Weights of a small GPT-style language model, trained from scratch on English Wikipedia.
Size: width 512, vocabulary 35369.
Training: a variant of Muon for these matrices, 955M tokens, 7288 steps.
Each number is 128 + 32 x the weight over its row's rms, rounded and kept within 0 to 255. Layers, rows and columns count from 0. Numbers have three digits each. The size before them is the row's rms in percent of the matrix's.

# layer 3 MLP gate, 1344x512, rms 0.0613, rows 1313-1343, columns 384-511
095:123143125166161088101128111113095128112078132090139152186138171101119145140191161128158134169166082143162102208126070143121080121163079200174143096114157177135119114070141106143108170163152136094150142120146135148097126107144142075118155059113140143169127126079177125122159169070185115121115163127112140140222132088105163144174099150159157143078089071164153156133200202087222129132169
115:127159131097168089116111152157099114082153145155152103159129128115158075117153154151162119128108101174159137119118129135108093204090117097095155073133137093087191164146147177062147130155128141139129135106125119192164110147095182143113142107157104137125098087112109101130116140120148182103203132154110084102121153127115128097153178087107150097170118076170069150104113152121134104102103
105:104124161143147097144119101122108198146124150091106093087109120157134083135136122144145141133145161126076106168093190139077086124159128097141100150089124127192122156104133116160197081111137118175143131119108111187101120094105132138184139104099100124120117102155141091095109175087088098024153085112084130174160137162136104141100130134165112126145106117143136129139112154153131147174117
111:122089101161146120133121104181097141123157166127109080158161133098117049204135145099149131144141096153123111091155177101172175160135101139164143115132123153149156109155135125129144169065129088130123153121143115154084118178098096135071141099178096102129154159112108093149166119098136151114114098172152155122139143124145137107090145101187078135137134078094162182105083208095091115112116
107:119142117183115112156169111140118168119115174128091153166100111106081122091070103117126157113059179067119119102171124110102166098116065118143158079160124169071164090103120091156137175165148147105136161124106132089143162080112101171176110102079117128169115164153109062137072140105116132217172102030113153091129128121165094121069082172155111159079142108165084097118151093139152149134103
120:131099188133091120113121141117184138116168166128138124076161110176106102119121113143148100121123092146146114124069130101064120094094134137130175142147135216097081086139169140171100177104139076124047044099155140182127156109163174072165160170184104166121122114128165078139116148120092161102121091156127113158144203100125141156074113173155105151133081143103142164123113169145109175124086
091:125116179172160187133166076115106131122096159101126077102130101138077139111176169115045086138179187062134173088136150129147090174128159109125168099067071092125146092111105088169172131113118151158127174106156113160125131177123123124110105091127086132124117118081129138075132082135103161117134106148151164121114110169095136086081120139176092075126132131111127129097125136190141096188074
091:138121120102143113121172174140175111060132155114167183097158144108146131115131073168093168164141145124136145093136146131164165126123131108159101159133060128098135112113171135126104132173090190115119119193119114106114153151088146112121129137116166106171171112093118101118119083143046159151131170135131144052084103073108111104059133097126111200120103134110145140117122128171067132083189
112:148139078112107130152153166153150088086153159129161133103134136127056131174159185155146117175140052136140139166166108143103116117128212116102127136063142123152158126099056168156089130131082108129149112208175115153121091102168123117130132140180116074136116146091142128151100250113141114100095186114138137126184142144100147170130111150150124141208145135126139184098096130102103102169060
089:111196120141164151136134139141118139140073105167105154107178120093110117145144087095099083135055127148129087125102135137106107177131112114116112150132167138090110159152096153201186148116075089201078122177105104129160147167110176133156121138152164096119178145062130116108127136141097128137118078148111111087172134140138160069147150101153123119121092169119186141081118123163100174156141
111:121104140153149103175115177137119129178182157194157087089149120152106089146134118113131159115130160135061107084107126135100141089128196124132145146167144176145089110154150153014137102191114104158073129149164120219145156148175188124117129150117084145067150046134121169158131147184146102051127131158079091115120068111142120077084145194191137106096109099106077130152148139199073137077114
093:084134182176197129177158139127084123115077128173112115077140113120125133109073106102086133147165138119078159136145115104195089184111127151121168135153084173157150142104102076137126184077190119132130147075165186101085115072146146081124133160084184157181183135159151084127099099146147198107202145054160136113175164141122153111181095152148124159141141121102120160134152096133079169176077
104:134118106105136099159088146155144110151124150124108161165192114127158161134111149080180112148163106145086129109119128107115170124144151080192209086149174149095077074140093121213128106175143149095126111078131112117211158090183103108058206163086117135098120136106109085171161141102045131136127122067168111099112107114152132157121149128141078101110067159107113084157152110121121102166108
107:080148098155152117130062078144091104139151109119111100120118105145144183140084121193113083108146123133120144148120096086150142147157141098175059177145140121176070073144114132155092139128098112129123154164129116139108149112154115160155103114100130088115106134071074140100151178166115161058093102114074162116116156134083135110146137134177113118114102147121078130157151099063150199131183
100:169161167063118141077107165115100119039167173175089143091138091168139084164117167181124105177173151120082155116136169099118134164144154103095167072124167191084189162136128123159145151140113083071125140121151120127164131149097103080115107219105119153041164173126143083078068131133129148152072071150142068119169168138122139109099122135130164116124143134085113127087076129205110145114110
090:088144137140147135121137096122153133132173088137107120077159103147139142049138138098101141079135179144056156121140151170082113098095104129172120096078060224161101109131178107154133063163117070169072162129110091094118142097145180134185156124086136109118126092171126093112101157137096165163152094135159126105124096125110038112158140104088082142127180184095108106116097151150119210105201
094:124133138197105134139173142214081104198204148143113127189140128136172166144147176135118153151136132130099124142089122103142122055059076133063071181112090090151141131111144165156105077119153122047142100133121147121100144137131084101108084127102128155106128134113153074150136134170120154108118161160190100117124179146133117133145178075060146106118127160107145082051100129142052127118150
094:114139111123118156121157210133126163155094188084180132142188121128133142142036156143117072149045113116127134126184142150154199102177156082119137188099106099149073121135137068101135089184164084118120097148096182120159162199111127124133134161092195121136153124047098148148163140068186124146126152119147108135176154125127141147048138136120162109140120169081104091146145104104130178106147
099:194164079188157149109193113130074093136098137115089068160108137100099186113132146124142107111111107146103159098150165071146122080123140153120192142111123080125104132142153133148080117104152189079184109195156143147150151160121116111067118140112146120190177101138120140115096156130167114125110113165108126109140164164115129169129082082104088085088172120111109147103111116098107152154192
100:120110193068134137186108151168119117170128181182153115136079104154112100153158090168159119139115121065174107128125167143139145102111082141137173176074099146114138160165132121226151080123114136104129160117159098102102175106121154145126132126111120156201140139060105149085135194092158150154170104132079184170165124111158138110132093102125180165129110125145144119076130093097182079138117
094:091138158104097106160089111149136185153113146128144114094071134125161178121119171126176118148167166143107081156190136161151136156104103126145112092124148066173156170158111126123156159143169173107066128143135178190119102140142101057208151108171175098099107180119098058204118139163123108114144107104086117113140123106097109145166126145114109096122217126115180143109121180123149137165074
101:156140132151115129136177159175123126132121203132147151077129129139153050140123123114194144144084111120150144127123131137166094090131112154154105126155109107122137129116147117143162131065203146170186134098106140165126095161129109116134090179175081127125147066102139145133128115181136103147123190106119139095162135125202149071089115151127088146104161113127129095108152061065101152105096
095:163150069179124156120123084079158119152105114089098128130138104159151096121123174137162135163142139128185123171086165128169125142152102124167122114176150096132088134098172145136065148111108122122114092166152115115136099078083194153137105146094156101142150176147117101162190178140190137144174110125085152098096117102121142103164104118121141106064108145118099155125117088155130165148075
101:108156167079119153138098157165134068143091097127177255117121138163150166143114121172144113168098127061116178165125108124076092058173112178105176141158129150118135117135147112172107174101112154119096112143099083069055163132146136106106160169160107118148119131144108194085078133091171146108123082110172144169125126136156161133100117127118187091160135139090107105145082126114144119099158
104:160148043190058157177123063135130090147124202135118111187153131085114119166141172142085102100095043140129116132125077135153162108132099131098113113134111199208140140099107138153085160168101080122172111160136133160183157128147153138101115122119124124082092144138138172150114137087125120129088110166112132084152105114124153149146129157109076153101108088147089134116092144095132129149127
095:095130144149096169126086112092179134100161092113141131146157083137136157108123187086139130188148085153169118154119109216120135112189148128129100195181120111152104111107119138155108155162164166140152092150131105112148174112146076199080205110156125117151147153179168141134117121074103128127160108151145074173129188098124198122146118122187088146109137098140129180107074145107116140131146
115:133096168143134131157126133130059104095120109122110157123068128111123109186168153178155106156123086106146110139122141150166137177110071178143172110108116151127161160091153133172159122155167148159142100076130109091108173157194071065101149153147190093135130110163107176112163155103153127114175137165136153114148139138153138140109159147127156105081034122116171095100076141142131176132182
093:098157110127140137167088151116164144143153115131143113155087160195204114125097150082174092148087131174114121110137136135114101117151128131127156089147153068136189144118150111036138190132152108142086073117101171111065130120095067108158126134158115172165099095094165146133166102108107141098122145105077148148131196116151169139100057140065166107147186112119115084155142145143131117093112
101:134071177109143127110130151115086173192065104165124106116112165138162103164129161103158154157127091120152141102189105152075108118152094120128159175128129127106106126185123141170099078074110144170154105099140094125133201196173110150078131162111143113158127142092092161094138168147121128164110119086098156149187059176119108104103188119080097121145195104147166120081083139152089103147142
088:152126138117053177180112150109109146132114141171055165176106107122120169154116136132095123068156085066167128203163162134124155074137135130137062104143092128104101130100203125103132083157086102096115090135080137139124145146072088120129128157118106108081111157150146122080105184064105143133140102160050177156154142213132135094108132107149129128163125180141095171157165109161151083130123
097:118101158096145159054163137158109134130172136124148162116120148101210100137087162123148143174166130129116119151118141119140108113139131111061095114121115045149102135177129165114106072126125128134114169110117131158098119075108078184132125133072168205189148101167132142168124149098149133131118051151083096114122163091136202100141141116145136140108116160131118149066075177096142069108169